Part of a small language model's weights.
Size: 19 layers, width 384, 3 heads of 128, MLP 1536 tanh GELU, vocabulary 8192, 40.4M parameters.
Training: a variant of Adam for these matrices, 372M tokens, 5680 steps.
Each number is 500 + 25 x the weight over its row's rms, rounded and kept within 0 to 999. Layers, rows and columns count from 0. Numbers have three digits each. The size before them is the row's rms in percent of the matrix's.

# layer 13 MLP up, 1536x384, rms 0.0285, rows 1001-1073, columns 288-383
098:492509496499513466525476498506534459437524481475463487491450508487527507532501529508521425448458489520507509516503529496515472469532496507498499444514512516503514470461491481542484508481530490497473462497495519525495483512459506484484538523525530476506477510542495546508483517488512528449
104:509452484472488477529539475531513494530500514476469519489546516539529523519527486515504497443495514474503499497523498484521476537472496491493506509501511511498526468531521532492498481510498503547522496484486505513503473484514482482485521494503513514519501554523487515514510471503496456503
100:459468510509514535512428449505489499498474455494470527505497519491488514489524489506475459521492493512561456473465525511533521486525459491496483498499541528492503461514498466520477542528512496515453529456460447505451456511508513497494534501502529535475490521461486530511458519518514484468
095:546516482501499478513513548520480529498544469439503474530527545530503455503519508519513477509499477484508484491508506474490491509518468550506509488514526554528490472586535480489479478486564534498510461524507500524487505529525452469463494542498503429516486512488528496498508428489519518519
097:489497465486463510497452516485508501504526527505440492486512476474498537460499504513512445503495548503494445525519419483524544483478523500431515476497548506488526468487524478510512480489532484528515501524503496515501493520510458500540483470493533514474507509485525484517509513485504508491
103:528494496474507495537434553466477496469503508440538461458496458464489506521490468506470452513477463467558429480532530481522468534492482512496543505523499538510466518504498483493474530483523452520502500483495466535529510546499532498540505449482527475507491502513483519473505513444524489485
105:469493457469534452526510536530462494480469480470465466514553518464479470534495462512470488498450531513529480488547526525510503508540480544504488481451520499521480530490502482479486471508498511501453474503481507512520522514497478490509511486484507469449485517490561518516541488482488502465
105:527512494508511467426501500469475540453491475481507519481483533452509506531473495487496502502522521516502542521532507456491478486485504535509502513461491523525512505527494488449493556461532525508489499553496500528483510486511475478499569526472508456509503478531518539549548503483512518502
099:519500505485507502534473504544529499509504500481484523484471473484480525522490467509489480527493482493514497493456424470504524528523490495442496499536535547489496529484531536488483497486516477520527568494494490525493454549516469484483468487502501505489466531480485508498544532477487495541
099:501511491483512507498489509470511525501496511471470513516538513513514503437527528520470495521506488501497505469507514568494499489485511533504484535460486466549533458526504533509466546517491491484519498512532478496485491528549516475481522521507522492480454504507537524508490505519501477470
098:546497471470490504539494507483539472556480502523481509518471574436554493505523500498494465475451502478481538493502503485542492515532513469515490488491481527466492551508480512506489496483486486508546518515507498501525519492460526499505487514561477520513498544508479482516465544514511528502
098:511508458473459535520538485458471505506484477478506495485504529471477495497501473522532452524446551530519523504506502507476527528492506512483542524513496495566520506505500531509471490543512489467502483525477504469503523486492512524486473524530530496522487522459481539531505503477532498497
101:511507515480486510532491507516520516503557463510500508459468496466510511518490527518472527512464482477473496516552477508528519502474499523510475454492509515540493476512536509493469485497501528481505504523482474492495513488533505526485502480504599503484532559495514481485506447486523495500
093:536472512530451531533517482521488485479499511525542474453514497521505519535506465498520488463478470533462459461486476486491491498484525522455498513534539525492557514472484526469494476476506503497531494519472484508515519536551467469498513480517521523476478501517559531535510479476545473447
098:477510489561472499468456522456481485495539523530483505511522506463486487480509451534509479478526495546484504484486453529529486548504518487544539434453493519502525492533494467501472473503508492503524501464444492504513500490508503481501478507506526490437512527506529502485499527474523486562
102:535480444511501493456499519518499467450502499423478534501516560499478513507503528527479523511498547536498484495540477449536471499500488494463472473496501519531481517533507492528520470492502506497522543493441458491547491503499501513453550529485552495467488512467490488529562455479524494478
095:491485505470485519496482510525487475453412509520475468511538465511495503474515487511484489506469465497522508506482490508529494502494498485531484463486506511520507509513486498464494454506513515523455535527456499531470480488515466494527499516502558525491506460499526574477573448514506524532
104:534477502519545491510475498523506450534473499529497503519509534478491499518492511499533507514513526515515527529555498503479522512536494507494496471486508506498517518512443489526513519502515447543478502534452510527491512470481549496477514486561501469513498534473495524469529449526443462525
107:539486504515491451529491491488526520507498487520467538528536502532489504477493481520518489447497552498501484489540530459498532532478472518482494468512491489530501503536499522504488503543491523491538534502501495542484503497518537460485522523484497454477459479448515495510502500529485469505
108:531497466508486463539479538519496500536500506481453519500544487494486510478497528513529484484519483464507472478494472507554488528470498492501495502479514498484475511500546534533508475516489535492478491491522480525487510506485516448455493501530520460460470463491525498538508458512512506522
101:534491482489512529521510520514515474508495483548475462502464508484514467479509533508488502472463496474491492494486467435517507520461515552466530555523489482473506486502549480535521507494507489476522543502510486564514516529546523499518548517493497486484496485545510502493533485519501447482
101:529467476462495477493526505467492467538515471519471475494507495547457483493555492510502488431466515526534512489453470505512493546485480518474487500499523519505488517502497499513483504517494529525533536512484463562489480518544461523486510522514523505520464552521535541418506470469507513487
098:515504506478503495501487485537482491485516503488485498532507494493498489543526448509502535505506540491492476487520458503555562461496503506523480488511492548523498482516484530506520492497516478493482483504491522521512476472530465466504519491504495490453473587512482504490511490494481463530
094:472499519505460471504526499483517454512510485492479514527493553554498455503507517508521505493439479520498480464498477448511484472509542490430479484482478509518471526527503534494484530502541466493481456482502526493504498506444458498522508537522463490485522481509493493507507467484524485523
103:484496467463536536531476502520473470487456507430487507488492500480525500503505502564507467513470477471490516470517503520504473535500488509549537514486514508493508515504514479524471483530467504505503488511498518507515507493495498461467513499495503453467530491468505509473543477536425530444
098:490491461492478491507483501459510475502478494480482467491520484466525498510497494517484501501512517497532514485491483497538495522453542501519543532504518517495503480565467474482498477492462484449512491492498466520519498483505472462459480556471507520474493504532536513509517482486479516492
097:518496501474486519509505512549529465487532468519521513508495504525493524504488486504522507504482499477538525508502487509540508504488496544483512500460533488496552489505533497491471519510520480522541532516499531515471502476465505481507528538522503461473502493498510546455511485499459474520
101:535483490495473527484510505514511498462463477530521455486488491508504496519527526505494499465504506524550432507495507504490526508483462555472464480516534508487545533521456527478508503517506462516494527478503508489534493536473548471521492508482502535508477515505477490519500449484468497481
095:483472511500521443496525496508535464461513502514504486496510516473511488506517469464528469498456540498495480483526460456518477484452529521525501527506506506479494481496525508516467493521500493497501488541517433514533514486520489469477510492468489452501479479472496482522577462514512506483
098:480521477512486479495499501457485510496517496477504504534480495449509493527510509497533492531497519507493497519539491513566498499468446488524482449523506513531514522512499500505479494509467485442499477497475515473499501514464501471532490510564504489511521539505526510490455526542495509440
098:449483459487489502543520486447514513511491513466478483483542500514507504505503468509494515488503505483497513543481500507494485521516472491504498485455549537527551494496526468575488474504525502475468487513519536531443507508499465492476508510471532494462486533532527505447488482522513489542
091:523500484525509521496500554508522500505516465491484488452503486477507475528454458506505482527485503501498488495528496516503513504515517534515519538496496509530495520526520555501530498534521496515532501448512526537489537520434437489505520511520520496530492517487518491469503499489574525531
097:480516548533488531512478515504556474484462499507475515537485484484514504523454509533496459472493498499503527475504499508500520508456501517491455513488496503489497501532524479540492457525512437478465497473508509468520493487475510467544537497491550470505499522500462444496488521475503519509
095:532494476492523526537470500530514471451483509468481495506502500505483473478500446513513477495470531495532522500521474543525473527532488500496537481468550527486539508490519496499481479480463465488518473481482490524517488495478521545483541527502497489528464510517465494511468538480518506494
098:484506441465477509495543477510491468534468455510456477464523478444503513526476456536502481506450496498522450513512504486468501493503507527486511562498492449543521505496539540498487516532542474549487537514453531519444519509463517477517477494465502490501522489537484499498553464542541508501
103:469520531517447463522536533543502494494526496511507542519538544492501503483525462508486473449530522461495501478500495478537523475482535517515430490518500520498484516504544489473481479493509496483462553535494487465523449515499491499481523489521500496466519501458501508501513480500489512489
100:508490445489504491512550534470535494526497503472501498484482485489500453522501490518485499485471486511518514407517500498475499512508494535483490515503523519525526496508494531470498484472504476446455498496493492506456530489509487467519497552534485479533543439500519511460524476493512544495
093:485521473493495480546462494499500497474469470533518506500504491488507507536528525478436480429501483529507478458507512524493504506482524531499496507520482539476490513522540521506511517531490488449473497478476486463503498540507483479489508528519534493494507495532545522509532463467473490498
101:528469476516468506492521477517504488516519510482489491472486515468516474510510512512502483501464460521520541507496475527536485546523467486461486491501501456506453503522496500458464500500533478526476559499513480513471470517513544518516468500479554524528472519470510522489538480540515502462
096:501536482515493473486451504502500463469492488493428504493496466505511521542523471516530478478497512472498472515475503453529552524496530523500495510523480515510478554503471488531504497453505492488502499525542502530499554530471500480554451536508511513501541509486514487481529505518536490516
100:544511510480497485547497511550496497529515509541506497492507526483504488494476476530508472506513491448521522488523522461496506485490495516478515472498475549475531503506464505479504514486485499542467492522470550505468474506485479450471522521487479506491504488481497485454520499442516473465
097:477544494498500532527509505508498513499475488485441512494484474502478559509495514509541505492504524482531463493480467480503573478478480517430481502482523500516485503481474505517509496486556509496506523545499498524499517525528523490440503478497496498506493486479465521483509465478507475453
094:478477491476458455547498535508528510530516485465530528490517538525498506485566520538474479460475478465534520464506463514505535525501486488476429508502525511485483536534469466493504495489496524480487551524502551530479520533464502490490482506488486459481502476526502466490515518495530513534
096:469511522456448488493521469498532490501488510482537488484501462481515491510501502506512531510530521490479545524471497532511511508483500464539501501494504511523540445521491464484493496511539512514508471505478504472460491500466472506484536491476503499494479533483529490485487469517487487474
094:513523527502456478482489550552487474517524487499463519520511514498500466514527491517480511537527517504503458471512521502549492474491504553533487464499495485507505505532486498476492465490494482450473524526513533473483505504496474517492491470486500481503520507490488508503520511491466511499
094:480481495532476465495496540499489455483531477511496514507527514508563514537510543511496486509525459479539496467509512502496503492481500517512479524503509483529492484515506493496506531526473542501484483511466456534477489496492535493510496522517508510543495480505519515473534475543471485527
093:507445479492508520449496532497519480479473491520484421484503503533468491545494524479477485479486545482486521451488536507474514505527486562480501520512544478495501511551490481439536503522484464490507455516483503528494525536520541497492519472520514498501527522483555524535461487459531532479
097:521506521482501504504486520539517493477525493526476510500506536510478495534476511557495483489451504513513531526469487471540521470509468533503477523465525500462507490482498558541499520506471472482476487482467501492461482483476444499520519484551524534500475494509467465470482508488503514478
097:528500497544511496470500488493495522462475485481492510512510505476518488480470510502505440528489552489450520475533498489503491473513511463476478582498526513526502524519528467490509504500512514503486539507449461492501494479510503513484562517523533488502521489480514505520494495560502544527
101:491491483510493467445496493524490432475484494495472493482476485521510527514535493492536489514518474487511509493533444473497542525489486511502509510485503477514471457504499517499447470496525480488492497510473483522502479492471495510481562478472481473489512467499511479544507537507502499520
099:508502443476467475484457509457527493462526479520524500555513528532500465528517549506504507532502502506517515525498514504521504499470473500506514469496509537522492469542453487521536512505507495493523460540449467490505516524466508499479516514526557491500496504502517509488547501540480517465
108:547492532475460464534518538452481507491507475469460507465516510497455489506538495537484488480502486474465495488495498477472564515474510491482482465521508529502530529506481509450508526547473498510492517499462527491517537559499513518458524552515497504482487481453514483519546484473520506469
093:486489469479464516504480529475495512488466513499520477474520463494496523478492456508481495466513547526485481456482464512541545508481497483499498500517456478547460550549496474530521535534508475488543506508481484505504501572480502480498532495509479518484503503521508498523491498480487494458
101:491473478461464507570479487515535499504470499526520508462512540469500495528524539502503474514506497531484521459549446510496486491484462512491526477507503535497511496494526522499467510493515503504506495487481453479502522558482517492534496506525490468494504487512517539488464496453518494504
104:548471500492481500509521476482454517483495482455488475515463531487506508472532507511488491502489483539507477475548508509519510489485502514479526523474542500506500511465517467532531537526509507462497469499505499508524488503517464502469542500496527522476534524493493533504485494497553511438
099:552506485470491499506491515499496481517460487462495483507510518523566469512501530512512445533483451537522506518469472503527468475518481521486444524500515516457514486510501524491481516463529481483481493485488487499486501475451487484512497461530530518466511492506499516487506492469502514474
101:494492490466479471519490489527499530501472500480507504489513502484486491516514513502530431498491536493522486489454493484462508500504537492462487543527502480488554528509509527557484509502490519466505481495488537498470486544516466509446552482518505516504521488465521515470562496477527539493
102:523534478489478524470483514544450425508520500507507499525499522506488505497556464539523501498483503465555537478525515495528501506493443531474506474461521512505484513501523465535464514503509496525533471541531526484512506510487487468522533476531524493535517497484506505508497521475437485513
093:444495516483483510505480518519517480457487522478478495538509513488546470508543516488532490530510515528469493479542470513522544448526486495522422496507467474565493509471466511523424513517510507497453470531499495509498462487493483507527532465526499518501475515520497534531480478467519487539
096:551545529503493527554488478532497510509508518479490511472507486514507546523541457473494477499480470503526469525516493521499550473503469514429495481500521539514490539483515540521475486518528485508521520541464489479465504495436520538477505520490470496473508517487462490445537502470506525525
093:539503492458498507507466489499501494524448502537488547485493530508510508536562510491503505531442463509516499503494495500488518484471515468526462502496499464490516478511499500501475488565488446461482451511506500472482498490507518541467492477541553501457546487467499508480483520486465478514
098:509499531510504497511523478472487503507454499501499530451496517474483498504497526485459521444480467505504515491469507478509475501524476543469490502434535509472503485506522507488539478532505500471500509493484491531509546495522493484505540520483523456509462480489510549514485480503506455541
101:509518503468491497500530465479479482488497497478441503520522483511526499474459492524522473554491491503475453529543481492508463483517503510496505519518507487493520511515535509527488526519503466473489536477475533510512530473511467511487518475501512501437492553499556527457441428482499499511
100:560507522531481508518495508523507482536511515510469481508475464486500502527527471515541503526509497529485471494534497519515513524486463486491479462508488508543504484463550445469435487525509465526501496474519560529426507563513521507498481441547502487493523522479547472486503506502520500512
097:462538472484466478510489503522513520502466499497487480471535474527514503499513487552527499459518527503521505522462478433500504504481480548524509570529486498507523491534524507500504497503493477500497496493508518516537457475472534450458501510528472459473507454527516485499450487508493517454
098:468477517510473506541528507484525550508478492487489475497483474488492510492480463544488486508509474544495478496500512537498511500491490540497482524508552517483529518510465481549498468518522469510494487530478466510496510518531482457469538498509491500497509468468528503498502480506510468476
100:503510463481511484524455493504480473474497514449510505523510531514529518506518483507539524463471529543521515486526492502491523532484480530463495508506507515526490489491489495540501512484512472423459500506467534504493451527498524465490496513544504507468530531501483530490464471526492514461
099:508471480446498502476512458512500545480491511490503475476504517455463489519576479493503496446506477516492532499499552511530478492527509484521548504462471482442521473455541517538540512515495487505519500491525477522559487498473485508467544470516519463489475542496508524477494491514489510509
101:552458501525495519498486501453469478487505507512492476484512475476532520478472461479483464457545519501511470500507511457504457498527469527477526473522515481521528447495498464493513516488514502494499525528474460492501473539507486467552513499508557523524508551507539528508480446493505480489
104:508507488498515538518507506483514431495513513499468504478488495484476507556498507507508508494504511534529471487506458490521520473474531461459456481454498473494462508494530509532515479502514472457491484505490485506547503489534531547505490530493478537483526540491532491473469493524464473504
101:499503475485477521495477482499521518518499475520496529500498515490495464483503503504455507490480533504486469465483471480518491521512518520478523489490504557496536494492548484518506544581493489505519510467475497525477497507557502482498506532533525473502456505508519528530503456541502464448
101:501465518492539502585492485501507471528468459519462479481513521525504480495511508542507483490522496486488483470493478482530507505475483501466490447468534554518495523503534455485485490557487516490474484574511488475506496496466520485513545557528504495511490480515521486522510514499475485506
096:496516477477449518528519508518500498518524530497509480489532486524498486494516485539509525525521522495480443496447486493527491517542493507510446480501506505495510531499496480508492461518488508515506556482468502475427427502449492517496529503506533480486469533477509479486504522497502533544
# layer 13 MLP down (transposed), 1536x384, rms 0.0391, rows 1001-1072, columns 288-383
095:515520469496512528494515502541506485493492508468517501483485511523502503510480555499506486524481450514543485537503491495489494515500555469542545510523481481518484474485528461467500507483491502553478490511499508517530480464518484482519470488488502487475465537482476510488467529528527540437
100:485481459498531561454481522459499525475480504460515526520500514503467501511445534501469507519512521461508482473491489541484505468541475528545499512484518516490458509506505460551527541523497492494449461452537464551502494523484471522472498479490503491484501495520497544525490527540457514499
106:539427529505483448542511493505502521526565503520476471507461514492505494506503513465506456520468478497533485520489510479488541473502459562454457498500482523510509500452529539508471492497486500478482481533526525519523520526478557493527506520517493529480526465473478510486464499447510544479
101:482534502481557475502509519496477493484490473544506514488461502471470512529505506508448483516455492509523518487506490481525469510525485476484520492462534467493486512459543502495485498503491519481526491499498505484501483512487526513530488518484474542453502510475446489501514538470510469484
102:500491527518508489526497535557454487493471489513491498496497495519549526520522504489488538479462463495506556475545529455521489543507488479564491502509482541506488504484516485500465511489473490505488496489534491499490536447524524556468475483437433498488521472515477510463527500511489465534
098:519486495505454489506487518522517523468482506507506529516505498503487496535521482530473520475521492542529480506505538539468479512488519522507475532522464540494490467507494485488464537526548509507490462462479546515531445448537499554513490512537496515514509521494487492496500498509513504504
110:486495554536497465498576525507491486521475494533505458480443480449517519547489524512513508450549537489501484484507510518494476484477524440489484566535521531478464514447506536514540517526505525534471519516501469457551454523493517470492493539522476509482492488480488447479500504475474469528
103:494479460504495478498498520478510498532504473498515496461499507520486485517526493474484471509491518509484488464540566463475499494508486532478495507470524507492469480517486509503547524503475546504493530488481502479496497526491498560537477508488497527508526511449460521452444513491470477490
100:451498532476527492499518502506493481502499514511529560491519495551504517524527479489476487485517483485501491522487505534503482451503480493498511514504485480478475489497513514503475497534499520479527471474536474483489479481523518481511504503471458510503516500480495443493517512537517500497
097:497512520455453528517497490488509482566498502498523507485492498492496533526518473494532512453475511498519488473501540494485538495533504498540495538467490529498491504501506563472499473531485533481456461468497519524468487484517518484473492515500476519482489458491485496456524488525493492479
093:479507509542465463500480520494478497563478477465547517450536520489478549528479475505504519508501478495496489474516496536513466511476491487450475503490479524489478514525503514504494504488505519507458500485471467462521526483513549495491505476509465454506502495475527488493505504479572499499
096:491500533489498538530529522477473477474504485461488458452491519556496506522505527431510476489495499520475492491509522517492494480542532557480501473510505504508514520536539463532495535485487485524486476476496517487545530483481519480524496480499549490500505488482521521505482465517498521496
100:489460511448466494490565496503516482491489472508515518491496543524494506522486519532473536482541473521469494464503480524477470508486496487479478499483526527522520501474532465485485466506514431527473507525467527478508504534510521507484512447480506514547484485470494493512463492514506545457
092:512542465506468497527523508505503501491507491477508552537465491474507474483538516468504525540506486522445523546498492530500484507508508587541506535482516513480475497522517485498479532492471499545458449474524484480512479489470492496489493543489505521522595509534459490536504543518499502507
098:527485470488509498539527490483471487513485466481507480515514478492503467523490487498497503515492483467478532504524485464581500515530510494509516465459474500433493536493493521507532513486478481491535515549486473530506511509502521525462531521478511511499526539534487523504508508527502499497
097:456532469534484518505465528456477542520527486527498481517513496455484521492483485501526482503521468516533489484468498507505506521469500539548521522532551494543441461501493536453492507462533484505479514465541476478494534505493477512505509533523467530508509462512489513470469523530467464493
097:464491511469440491511469483508573523465563479457503478488515486482534502500497495495514498497538522492503461477517518515496504548511526490514506547512571493490510458523536470525462542474506436502505462486544498497459544501464498498517509477479465477527472545488475478491504510482507534460
113:521513507472506488485524550489509494485500550456531510545431524473507457463497468480515463471474506540511482514469472500523501526499483499521472480539506527514507515432536502542485446521520511462511499493504436525498450520516478512502529526483458499505478466506496453509557490484544529459
111:472501514551475525502551490526490491493486485500500487480456524531534455504526513474515481479488500514474527495478455465531480526488522497501503491486478496451502520518519492475516476505486505514511483526516531498497437506481504486563520493491519498531462508444496449539469539501551530481
106:493519507547559517482490486493488473488478516461466499520484532506494493518543486483555461524476463516471502549526528493516499504478527539537503484463422529504462513486518454497515480520489509477477500495490486465486493525462471495527464495498455497472533532517484469479501498479505507492
088:490493509512459491470467531524484478466493504491503492490476498496505498502531512519496491456542549496455489543493491495509489473486543504545507493530497508508485513475479519522518501457517498505532473507492519545514459493526475497489514470504495520481499481485509481479502465475509484515
098:534520479522520483511436531572531494470470516471472487531539489483494539537506468500501514573508510498530489512538484495432513514522462546492457456471497493488474503488522494507530474471524510534502479482476494490496517516483465472497494445501525516516499479497482507496472494505423497489
098:530508499470472488476484507472492479529491528498516456478516547501497500466508520505492426486521502494501494462522488504452457512514511468508454515484492516489500510470528482529508541492542511487507541486514488525474512506451520504507505484453480493531471512512503480500495507547500525477
097:488500492503509512518503511487452523461501537509512475499505454488524545530506499484467491493461493493541518536496504498505497577537444487509521505542510490490516456552469474504517537498509512486491532502501487549468540488540498474528541495494534509471529509486530513444517502522474518516
106:505500549474526475529530527502551527521442484453478502513508536512487515500521535533501492528501453484465499487492482554508486501477462504533500545500477492482490485498482483542494544510499453479517502475537548531523492483459503491515507503501487464510500440484523474504485520490509514465
094:483522498518509467526506487537499498531486484503531510521463493487461493550525500508512482511516443534503478512453513491485493483495520456492468546494520524515500503492520495514506521489508454510490465454522532542475490499483465532511473445477489505502468511493473450521493523488522529488
099:504513503537486454507541484465462531503491504454480505476484549495475465444551475480463511502498470529487501460508518476526500481458492503466518463567538499535485530477475466502520520531483516487438486530488453448509477517555518533528441487486530522522484499465463497501480499525526510478
104:487501544446480436533504492477515513524549548536497517523517498492488513509479488531472475490483487513475504499481503458543497530520524500539466498523481514516457514522520480482500515496489504498524498510499510503488516446443477553523508522509503483488488427538544490527468494478498459526
103:530518487450480533500492530442510551499511489480469486508497508497471497496476536492470512499544480503532494528515472548514520477469518490477518506544540476457516488521487481491499530492431528484512461470465468487483515498538515538519523469507488508488521519516517499524505526519458517548
103:519480471484531515462514476519476469479499474523547533471504500460484488481515491485512525503525560483519527479477539499471501485471512491480472496444488466486443496486513518478487494518550492510488496503529503501559503508513491515478500494459498501502446499514515475471510486496498508508
094:529525512500488486531453528525465471486527552535495496470503481499514495512487527510508509513478486505480512520544460504487544528511537496556500494504452482508487499488459494475523493463514492486493509519505498509481485500540461510525535492571485505490518459508427502476496469454496459513
089:487494537465504481497499510548435458474519542482519456505484535471440505482496543501521451543492467542478491486493498472472488535543456514525477540500514498451488493465504502532439506486528477476463503486502479486517525484517507522494464508511509523509537490521470502547517512533435523477
086:518498503515531509530462523486479492514474504511520477475508498484486526460575502449549535495479495510501483518492489523497457511537501488537500502464497475523504522527520510506488472556502488529494479515527492469492552474545530479468501439433483451512464522464543497489495477507510455521
101:492504525549506459458523505458518572517477512522455508511535502489484487536536537501496513523503501445487478506517509469447506468485547451530481535521465467504481491505487530450514493499487451535518504467471502491459512515525476507508486474509532549472507472460506516539479459478506504545
105:532495552512510514521488466507518475462540491532543461534471506435465484513489540517474531546548468494507492481500490491487480474493498511490543495520514535476508512454501490515469540503510471488502517522503485520554516504478514489488485471529489515547453484496472505520463524485478536480
099:498464530532561488507497501459492493470518526479512480541480485518478497489579501480523526548485491508508454524519494539514497517517473502530532532474518471481473536482521490551513516511469499522484497464475539499476511481512528530526501510485501487544490465480506479485496527526520500487
107:507495491514448514512540510472529528487512485509471505538480514513491516479508520476493496496505502505539542489469511478476540492518471447501471491472527473457531477510502506509487487520521507503498464499511511523529519476490490567509519492493509483489439489442511525459477531525508480488
085:477509471559510509511541530511471497526533459520477449525517540531471494456493511513497530515440476489457495497513519530529477461471495442496504512510472481509519496527466486468529481481483509505521462510486491484476485528506526503534482502484542507538496500525484525499497533504482479528
103:499499499523487494517507491532495476475482528511504464540506494521472474524524514483462485485520507513492488504490463520487528512543506498442473519476500483463494493516527520482538525531491505449487499500475466449522514486509533517547467485512487479492472565480529531502489505514528503499
099:514469494564492545481535499483471463546517460501523482515494553516488495452520479474465471520518531485470510477500496443527462526505522435485480523517553518524457528475490444505470530483515482497511502520492486471504526507507515517490521492497509511540473515523478513499460481503475441485
095:495476511435517513492498548466445504535449535524516525519495490505504508493530535486475530498530479514453499551487454535495513504486486493516519484497492511501517456459550488483523482533491469526474516463498521487518421465462513502535515486499564483524533517491505500554486505532518479528
103:480493503549526509512519476470497485532501470517545505471524523538534491502530452495478516473488466501527513462518523451515453501550506466512540484506542494487479529492538470506521508464443496498520483476537509482529509510522538461511478495503489490546489470475553487479498503490478480538
090:502481537524513504527529496525515473491492515532495519500493470481521481495463508520492504532501513531480519494482518505487472517503518488540474501497511479534546456526491474487491525511506461550516497479490508510507506467517488518512518476518529498502486528548441502489499559504490488496
098:506474450488533458463495484480481505531498474486516511509507456536493495503544492524525470504449535532435489497513532465495503453500499490538513472498481465486501503447526532480546518480476451499538488485540469504474504473498510522503491523545516501515496501499485487493496489512499517522
100:471475515467516497521523517452515496500493511508481478462438458503504497511463542517531546451470492517525512510486466540520503473525532486512488500502503524495511509521477442521510534530509489504476465494519509567484475516507534518521491510441537503540485478524530506534504463524507568514
096:515537540475497485512483437500494511473494562511480471497548465506486512498519486517527507505481522495469516504522450471499511495516536513469510492499441470468547496502521527501488465492508477519543500490524501504524479475521485489550475469530535536486491527487493541511461479489504530480
094:460530558468455463523491459499485531497533494473500481471470511485493464447547540490511491529493534527514506482517496491500443488479508522560517450510487581511537479532499516517482521482507504504514525529524520491493452506507495499551516482467459509481536474531509478482506544487562509519
106:522501474459484483504495461518515506516485519517517508517481537509503469517480527516506482479510513479495517505468510519482506466554481510533501518480497471489498449480517525481478484540488489519491468479538504471485480470482479462536518525479527537500487501513496462534488489535469467470
090:507527493505545532475497482467503515494525517475485460490496501514495475488520503506479517474535468544466540528533498532505483507515483472502467495478492495498499488482499470500520456504515499505423497506515513554466518510460508471534472540505534475519499490483505514466503516478533503444
106:523475460513472493487478495454509513485500463457491503553535530459502517524465535470488498516500513456542519492478521522469488512503473521488469475507502481505569527506461480475533474472517479527506493460475492475496552442489512493502547530483552504477541537527556497523509523532472472467
093:467504475520496522525508502508504457532497488510461515499509478518490519536485456510456529492523479478491518445523515457487493499480522538433461497510492466520511526475541501498515512509557508476461530469534530493483514475530477479527448491506506534515503489501511457507534507492494514504
111:508512482563519536484529505525514520476512504465517444497487451472529492478489490489493536551500466539457502465570489502537494526509510504498499501510485483514490454482493510555500489445502467487473522508514499493531481480433515488530465478514495531512481524529459537484486506541503489552
097:531480465471503431513505491495564533512499463508466520528531535507503485519485449486551480506494473515473495513459497465488479504472502509477464518509523473467511487497447524535504482500507510471505480501456509504496523484468511511499509489515508491492478502499521522476496457504500488539
101:529485530527495459425509545529475520528504425507510507502472577506497511509529503492508455517482496509476524495473570470490530492534488528465465468485496516512522520535462515505535507512523521513486527475503511504519476498477525500451483539516498499493504488497472451495491508535446493526
102:497506514487496520519484504525518519484479507530493549496496523504518499491511452515445529478485474492486477504515461517481444513500511512485481494501492484500512498522531484493458456490530549508487510490494469517499455504523527501549489485489495504493519517517489482462468564523500484494
101:471484523522491524517534501479487506490510533534459510467438470487487474531490468505518499512488540492524528540514490521548502485470523476481535526505524498509491519519486472470536511501465527498533477511496514516509523528535522492448504501475487480503438520479511495539483478495527549458
104:484483438510522494485483493484518499478539543499485501490480512467498494516507463483511529522506493463450503506517572451465474521494495478465510506483509501523512513480501476453479532490485488478495535484519502520506473504523502505524497479487501493514480517503511443545475532519513494512
099:523505501498559525494489454506540510463453518498509496470471438495520543501519464504449533486530486533467452506470479505494548510531470506530517474473501451451531519533474491449458484510517553523549496482515493496537548477497479483499500511517502503472534477502492493530487502475471537493
100:514467496467522517516524523491496521508580510491547500484483518544535488511518482490515493464477490487549495550453515510499463517506484539500525545496459518451461517544530511490517496488485499512542518513518484537492505529524541496468477509479514487482467480495463522464497499516497508516
101:518471479517488469463537492442482508510452504517540556524546482464475470515501483513475508510495549513484493432526536482495487476476552520575516523449512493500462472475482456492493452498464504485501496485502511517487512485509499546520498488502475508537488480520514462493504488509501512504
097:464492487484505521498477529496507529470564522489514448542494482493474505467480517503484475533525520444490481470533478506492507524536485513459528476531527474511471478478571491481489515435561521496535529502496485518493500525507509501523522486500493509487519500502484489516498469485546552503
101:517516495518480481484516486515480484494532498502552463519489474506532481475531484511507472518508484482470476533550545537477538507469509532488467464496490481549475512522473452510447485495497522493475511468516529466535467462482509540511449524485511496506463539502494488513476530484444510496
099:519545488503517474472484497537513462489484476469491489485535532485512515463521495484499497482549539458533489491544465477548524523514522450515502465518537506487558474494477541496499459466503475490548471497513459499493483512475525536446513495519500465476528465524469547511498521509508481562
100:531506488476504503520484499485484494506488481502509490445530489511501483494462489493493462464498504522495516539474467492534484477493529460543516502510476498469534509505505499454463426471505550472541478522501486501499519478471499547519508499515492513499467518506531481510459475490506499478
098:523503524508547523454511533503465498461506495467499543511495475504457511485506510485508503509541468469511478464488503533535499537497525503527504470501497492499474514479470524545481547519527500488531498487501526485480470507524500494511534488497491529482494472492509533491525475461503496488
093:472513497478503533478486466478494455466531537486538467474482497532498502495468466520476510542534488495493518454491541505486467527479538498477475447518502489495473491525493479458482528443456526527495503548488468477527476501500526513499519490532487500490519560461500478504550454490505536471
101:486500491523499481475563484497540487493535525523493507508528458552471479538504446506505432498499500532479511505486509439522482476489510508497507490455441520503536518462510485534485463484518504531521521493477509529513505502520490501507534526511524526486526490498491518505490497465485506472
100:491454528526519503541450508551489467513491477501533527503503495489505481485520512481522522482514491505470441503478546494479500525445541509503490510504487477489495471479484557473528512508474470492520479453500487539508486519512497481494505511514522524508502496492462489474505480501470483485
107:522523506448480496495468498492451483534484553506506491475500490462481512534513546487505508520471492541465467514543514498455530510461504485553474527499489495509462530564502497499444515510497483482528453508484510493464503487505539570516500459512489510512496490468473474536513551521493494515
097:496518528494497501444506515487495516452478545499501447540552506477518489537545509470486500525524490478528503506490530473487469492502489488496536510511511487504554539490484515495462495532491519537437484479497507497468454446542461493520478517496527493512528487480481506478449566426493503502
101:532516480517523518467502540517492479489487485529516479501510539521542501525494519499546521508528491509501522485499533526493493506452503484508523518538519474489501447497468483432452467464485493492433477490539489484533526497483478522502510490502460480511519507506492503530518517500455497514
110:510509470485532556468542473496511553497513540485495526522509548496480492479552486451475537455450516516485507506477541484467433493500548460511484497479474475484477464524483502527541490495506501515481504505473467497491484494518490503500490477480507496514514512517461508469493469488497461499